python train.py --num_key_value_heads=3 --positions="rope" --rope_fraction=1.0 --decay_shape="linear"
Each number is 500 + 25 x the weight over the matrix's rms, rounded and kept within 0 to 999. Layers, rows and columns count from 0. Numbers have three digits each.

# k: layer 6 attention key, 384x384, rms 0.113, rows 161-220, columns 48-95
# q: layer 6 attention query, 384x384, rms 0.111, rows 162-221, columns 48-95
k161:552514516504484535494525517497482515535509467459510459508500537510514502477508479487504523477513496502507541488474495503480498465516478493475502
q162:524476520504501503477494515511502531495548460499489509510475535497454492495515496507516477458520436473455464505448468512510476505521473517484490
k162:493489472482508496509526471505499504519481490554544505493469501520549502509459500517516520492518509523494546524471516503532487506476513512519490
q163:484536460497535510481531498495508519476478505459465485508497500464483530462520492511470511515478476506474497518515499477490513465489494537522497
k163:565474499464469478509497522492450477459501465469493452508498534522506522535530557486496447511515546456497492473561556501504486494509466529502434
q164:497460513464515503525477460516501541469481502496507551519509505521506519475543491487500499515484523496488520462463492516497519546500500537506498
k164:502505538527535535488487498537524473523478517563511500417492480499501452554435472502505483462491511544469525520496512500496507493485521468478476
q165:471521514507473495502478549525515518530475516527491509532483481463501497434498493499497484495510517473484511516524520455515517487489522485516500
k165:513461492540531515491476496467482478484498536507538545546480532522478468516508506499541504488502532524511445452515506523523456529473499489476481
q166:473506455485509514511521496474514503512479502506497528504506487528497485468496525506522519560551521514499519465493528526472560565521518513457487
k166:541540525523531481496512503496513499510482495479486506485481486482514486539527476459498502481461508481514497574515495482494481502485493466508508
q167:501442520508507480467501524522485501477524483533489516513491495493502447485517495510522551452545546490501512539482513520520533485508494531523522
k167:492499471536560520529486539518511477466535496511520581475504562509472464501481481501492498453485481479467503493467484508506474488453495464492482
q168:465497504512544495480495549497500544480535536510495511512535505514506460521529487509501466490543506497533495521522539504521439477487538495479489
k168:467498496547536492472474496485500490496473506485508501449450465462526463503491496492488550514501489530497439478492529532476446524514528527496531
q169:510483480520509478499480493497506486504554498545497470533488504506502464543528568509527505504466526509485465512492498539501525477447505504542519
k169:501507516503500517500513507510498510518479483499507485513475510499476538466495497445492493452488535493510543530538507452492523498503483465496499
q170:485555501538487529536490486527492481513522458480507535507533516513518483516477508513499479454483504506497507539503491533480530480464484468479532
k170:497461501463495525538502517513524505449507509484507501476487485529459512494464518509485490489532521480513543534513456497516490493482507490450478
q171:532560517497510516435514488521484523483512516525497501505516480512519560438511519521526519492471492519503489519516480524556517465499481495469525
k171:501475540500487491519483505496472522494491495467492501508477514499517501558492489507528480456495521473514474480508481469492482494538480475481500
q172:506499500506498484535530489550474490512489505489485477483508509496481489522500476505497459507487454496478507515515504488469481510491543493499501
k172:495529469478459471478495502504504472489485492467496522508479443528480482529498503500487485540483522517492462491502522528505505483492463493494509
q173:530501529466438496499503526481508514484489533454527463533529547533513505460506503550495534548484510458501502493486515512519467464494512516477491
k173:481546482508570525494504487477529524494454525493503507453494486490494480509481548486525486457520491524537498465527509521507526502482505528488485
q174:505509528504497486502497520535429523513500471478484480492467524477537521500484447499469515502495485501469494509508521502516471504490515515483498
k174:505483502506545474519533498521513486499471506513511497500492530477459521499460536481482453528480509516514469512477505502517497526472523471508498
q175:515456487512498536512458508533505469505438534431500499502467503482550514463467485473488475486477498496495507457465516523517505506521464491468558
k175:498512545476507495502504463512525507482535516490553524479483497463459500526533519505499508471481509528484501586501511544465510519494565456511512
q176:496522487469503470487506520512504442493505491511474487448486482517505501510538537495474486498489479499489543506514449501482495498493516494513495
k176:488482566507479497527480509501512503507517486435514483520481533491500495532495500497462535530473475494499473461467501514535451557498507482510479
q177:503538486524523452509502537494534480504453516519485498509457482492466504480493498497506472491472509514526544478490532496513490493546461466507490
k177:498488508492511490485489473494513480511514460524485549485479505528500492499491513490477512549494522485486516513501484507531515557503464531485526
q178:460502479516478544452483483490520519535508473486534511511487517479520485446497502487521502523498490536501510492554456484530513498490513490536470
k178:503515483544469485536517499482557500520520506490514499510572499506473581524507486462521510484529495498481507497510492496517465510499485480445516
q179:508461488481494482452476491501498522464509508508482448469491534495548510497466509493502516519515497510468492465438520475505470486476467470470457
k179:488497513457524520465532459494497471469505510475467500540544515472498485469483502476530520462516479495458504471511467503475521496520505486541540
q180:481497511503498516504451496485512459489478537467536478495525512462518487572505510492509498437509524518500495486466485499522532519505506547520510
k180:494511488491491513488527499476496506472490519560472501487526545485495462460506532510470512518500568484473465498509547516485494500512470475466504
q181:503492488504514508511501488496477521502486487481515542505525479499519478494497532476492522481507495501506520525512533458485506471524527483509504
k181:506474531489541509526503512514488480484469523490488507502525511508488467476493553467492517507483522521502531507501504487512458514504524507515515
q182:480518491505465538504502513515514473496514474478510528478555475522539488510514541478488530520537502485488507512465493530500516526583545507510506
k182:509473496511508545510541453524497453502508536496537494492479522483496465527519478494456479491463526536494496483465473485498522489482549473489484
q183:516482515506509494493505527480471552527479490489529514470550480464495532472505511524533497529514495535527454484531536476490550505501539522565516
k183:482488461486476508471537473508526479533541501481492488513521518467497489549491514483510458474457508487518478553533472497542480519495531494520486
q184:516500456489505494491529534513456486538470468459522488524456522471511498505531482449462466461558485465509520548513489533530517467505473495511497
k184:502502537499480475507513502523521524503571536521475501481472520501495509513487551509488539496544492511527463485518500480462497543521521492522476
q185:483509471513444541465504498516482491498507487514492517466457529538546523505519516500516463511530498519494468539528512494501496473559488502519448
k185:506496510509484513510528479432472540504467500553474484472481535504501460516535496545494506490479544483522451478516517521483531523466467508466530
q186:540492536490471479498527514550531459470460484463478503479493493502475573485523515548511448494540493478491491485497525467479535536507451513526461
k186:504460526506495501516512515479498499540545548465468511469491511486468475491504488510474496481461523506522482492502473501529478461473482465454513
q187:461500507462504520508540504491491528499500520489472480511488502469493568509534468513435473501518512454521469556483514500480496457517486455522473
k187:543504523496517478504522530474475532522492530454489463509473497497497471503477556481511534487492530474475486510475477501481524500462469552485514
q188:465506509458468491527471514472524457516497542522484490512506506458489507542453505470508489448513524543498514505488494498506499470465461501482514
k188:504472522507482480505469505469479510488551477536506520507494501487479553470523486494472524486502468512495494481499503467477530485524493466480487
q189:536529471487472520477491476482481474497498479494510477530501485517503504494512513501508507468488494482520477475488482491493477510528522515489499
k189:533494463513540503494509497465501473457500535474448469541501554499470499478484504509526519544499503484511500504506461471498495515468516445512506
q190:530487505428463506500532465484520442536497550516483516513497546487457527493488511489515461536473504474490490471484517514489471512490497505486482
k190:489447510494521477471482548522500505509500489540515486552434502539537506508536543521492515486512536514502485482484539479494473497501484523474506
q191:480511523469468488497512486513499543496489471489465479529538482498541520493538520502504515527475452548491489490506511489521485516519465497528505
k191:503496497502506507448535523480473495493540501495465525508515548469471485477497492480449480484532485506485528461501512499505490476498481488493502
q192:504493496498443467471506478503511516467486507517479492507511478509500480557503548474530549526462489513473451484537525533512523499467524461517516
k192:479493475502499490499479445486508506538499503497482497499477467488511503475477459527531503463504499509469524533499492493524531495509514538497521
q193:503471531498550511476477464491461481489489519489469468485485509519524536550494517463494508540483499476491518511555443473479486523441506486518508
k193:486540538515516517533500533509471514504460513520529510479505508517479556479514502510508490486470536457483507504532533532505559484482533499543530
q194:511495503514482502475503537508508512522476512519498543512475462467477472483503498475492511530503532550467500510475515515503475501522471494472488
k194:458491516508543493505531485501530479502492493475508475494524503507519490481477521528501516483495483477485459510514470489493495479493518487508530
q195:452478506510483503483469509485493516484459474535490513512464472509491508509496513519499516521479489510472524529507529487437527507497448526531495
k195:486489511481477504535486499531524499493512493516486495466529515476486497504497464481503459518496502484488456506476516502508480491516498498520496
q196:543487507504506515527571505499498500504492514471522491490510519534507457512503503489498486501503512445487484523514519538540503501481516500463499
k196:476492494494492459497476526484479470494484461497520481471516512514512506489493502494501490528505523522498501515509477489468472459485509485479498
q197:510449507484497470512465481498494478504459485524479486503495474511527528532497490526481501559484525495535513527521524498456496521514465515539490
k197:509528538489506515475512493481537508489489519519479468522507477478514486467471493474543526478514478505480501519509512475482513490484513510491503
q198:492537498547491509480490470483487529494478469517461538480518478506524519524501557472482536480567484473506488464516501501483532514506488501473499
k198:506479524494515476459479493503513528536518490526506486506486523483508489471524488528492470539498486515508524535488525528495508490497510528527515
q199:530461510490510494458502567502497513505529509516508527533499502532476479511539531465495499461496498490496498520489500514499511539529475499488500
k199:523517495465503488492509489503499520515485494515506494481549478499490476474498485531500504514512504505492519467484522466509466505476503510505535
q200:482489524499455464479476480476503497487508505556473519524503475482533494527478514471509484487490503478490504516474498491497510507503482520485465
k200:500541477500504534486495504488507535515504499501485504465504475476499497518505525511462499534524537510520482476518528502465507510492489490511458
q201:498469500499467497518520468509499514502520503506473481502484504530527518512494499505499529493462466479549515511534476477491481494484532526505469
k201:497517529500494508466517508489494510500495529521504533493507541491483500498461474481476492483536475504489524494494496501514452519503502448507486
q202:468527490485533528471484497490538473501480481452471468510480523517536546533471487501470476507494519489503542511507509493536537478541533524507506
k202:504457528500489487536487493516508471486523500488494503507504468488486497467491498479527525460523479509475509472510500469499528509503504548565497
q203:468482515501499528511492486534524482513496497504484486477493502460504512568480497474478498484478534476530487494499479488510532478532518480471505
k203:527469526517486481531524520523489462500486500507504492522505533477440516479534537499515467506487519509519481529535499487486469495507518531520498
q204:509491531495470472464486498490525477502526501525533520497496449493487518473505551498524502488514502471516487521539517507480525528510473510535485
k204:517475485498515492490497502492474522487501529465512502507476494511496500517505471496487493518509510519529510498523491487481469508498499504511485
q205:492519493514526516513476490508494538493488508486486475512486489526530516472517435523495499530452525507474470542500509511493507541478515476525493
k205:525476490543480510487470508508524476548496495519499521474471533545491515502510486459519530483487492442504517549520505526499505512543499504510513
q206:512481473514500527514521507570462474454487528527526472514546464477534484503545501478450490452505516534491544484492499515479538558536494534490489
k206:471531525537519514435497488527507511461501493510511490568482508487500528508456457499452500475491500522510482486506516474519498504495492490506493
q207:503509481463550475511469442516548489521492474487490488490508525506501541514501459569506507509523504537491503487463498521511496432441517465485498
k207:472503522494477497516501475497518524502511458529505522488499456511481477480529509492487500481482515521512444491526512472508497502532487521487512
q208:525497510502515505502543534506518504498471492529524507554532473509540473473540484479509512511513515507467466535510482522507548545511522483516508
k208:505493512539470484495468487469531556529496536522492524481507524506504493476517505519437555503449553473532523508501466506479515524503540524518481
q209:520556484560486503507520515472516494515524479510527519539490517522519491514508513526501484516501530496501484479543502516520502497491501532510494
k209:508490509526529533498487484515479510561503520500482485501546548484497474503529514508524531487501531536479519539535521506499490507465501480528500
q210:519509511515491499525519473513509507518489530533491499502480503482497483509506549449499479477508519506454545535523503541524489501489460484504473
k210:485509481445450513478463486489533517524472508481461555523471492497505530519536512510486523529508481527475500495485456475524530443505500522487485
q211:541447534487481502489484470447509529518533554502499483560506489500488447485485532499558437518530515457503502487502529483453481525480491547496502
k211:542494481491499488460479498491515455486527503524517501484511481496515499474517540517509483489470458516537514516468539491456475479481468501527482
q212:443551491533487488541462474542508470495526493493526474487525491494526490495505475550510509519499470531518483524562534506496517482528563497502494
k212:488467519495511505456505512470485485458523482485480510512493478486502505506533543472487559510471481529518473477484500477519489486531456519477470
q213:485473517476492560535543503498515487496492513513480491482469479490522490486462533522492484481481496508474488509499534547484498484464526510495520
k213:505490505506538495522516525467489489497490527539535474496532486521482486524479515467494514524493483492526465505508506500525502542513539526512493
q214:494494532497489434465455525516474504467521540477577568476509475504461534472479510432463450501532506536488536477564537489483522481491470522478501
k214:480482495491514449481462528493499507475502455501502555502514503460516503454502546499505513470546477494447537500477470462504438510507464539524436
q215:496473510490446465482504502501510511483510505526499533491503521490498516469479478477500503468528491503486485506506473493530463508490466490493476
k215:497501526510523541478505510499498575502488553498485496516499544550472475515507520540477476502476492499447517505509524524504515467504496448550516
q216:488471532493527513464559479432498529493474501508547508505508515500443464442467464519495464469488511558490475520557511489472440526500490458498511
k216:549512483555504501503443521554524499483498455503550518490496490470468514504461499455516565462478498458489501515492481498537523513482501518462454
q217:492518480484556494480522508457505520468504484474503491491527505523501528485487516502511466511518500532447510512507483520469522482532499497483510
k217:536494471494500521538518497521449445532482526557504474499512506497513497574498475495517476474467515498470498487497470515515499495481512435506499
q218:496494500536457506533498503537495507471503461529476530453504507468497494498489476486484505509521458486496510472470500482516505482554549545516508
k218:491468551458509478504535523454459493516491499518504473475484529486481504488518519449528510525493505473491494496498524505486527493467530478496532
q219:462520498511523507526509506539468542495485502487534507521525517524524508476449477488487511490557553511497489506479469537512497513534513505477481
k219:459510450466504471455484512508493517496534515475470497492510507478540527494516528508469515512473483481530472545519507506432485473462475486536484
q220:501528443481502490504493516496521531502552444458494525496518475500502489467526515454495508526511484502529533467514494520487441473517464495515493
k220:502481543452481489492483522478517531504467516464479481466461493508535516552496513524485517505512504491493462496508472471498471512510457509526466
q221:522486483473458495482540498499530519477486498512460498513473506515509500515454472508465499529516499458482507529498487502463473515453437486504462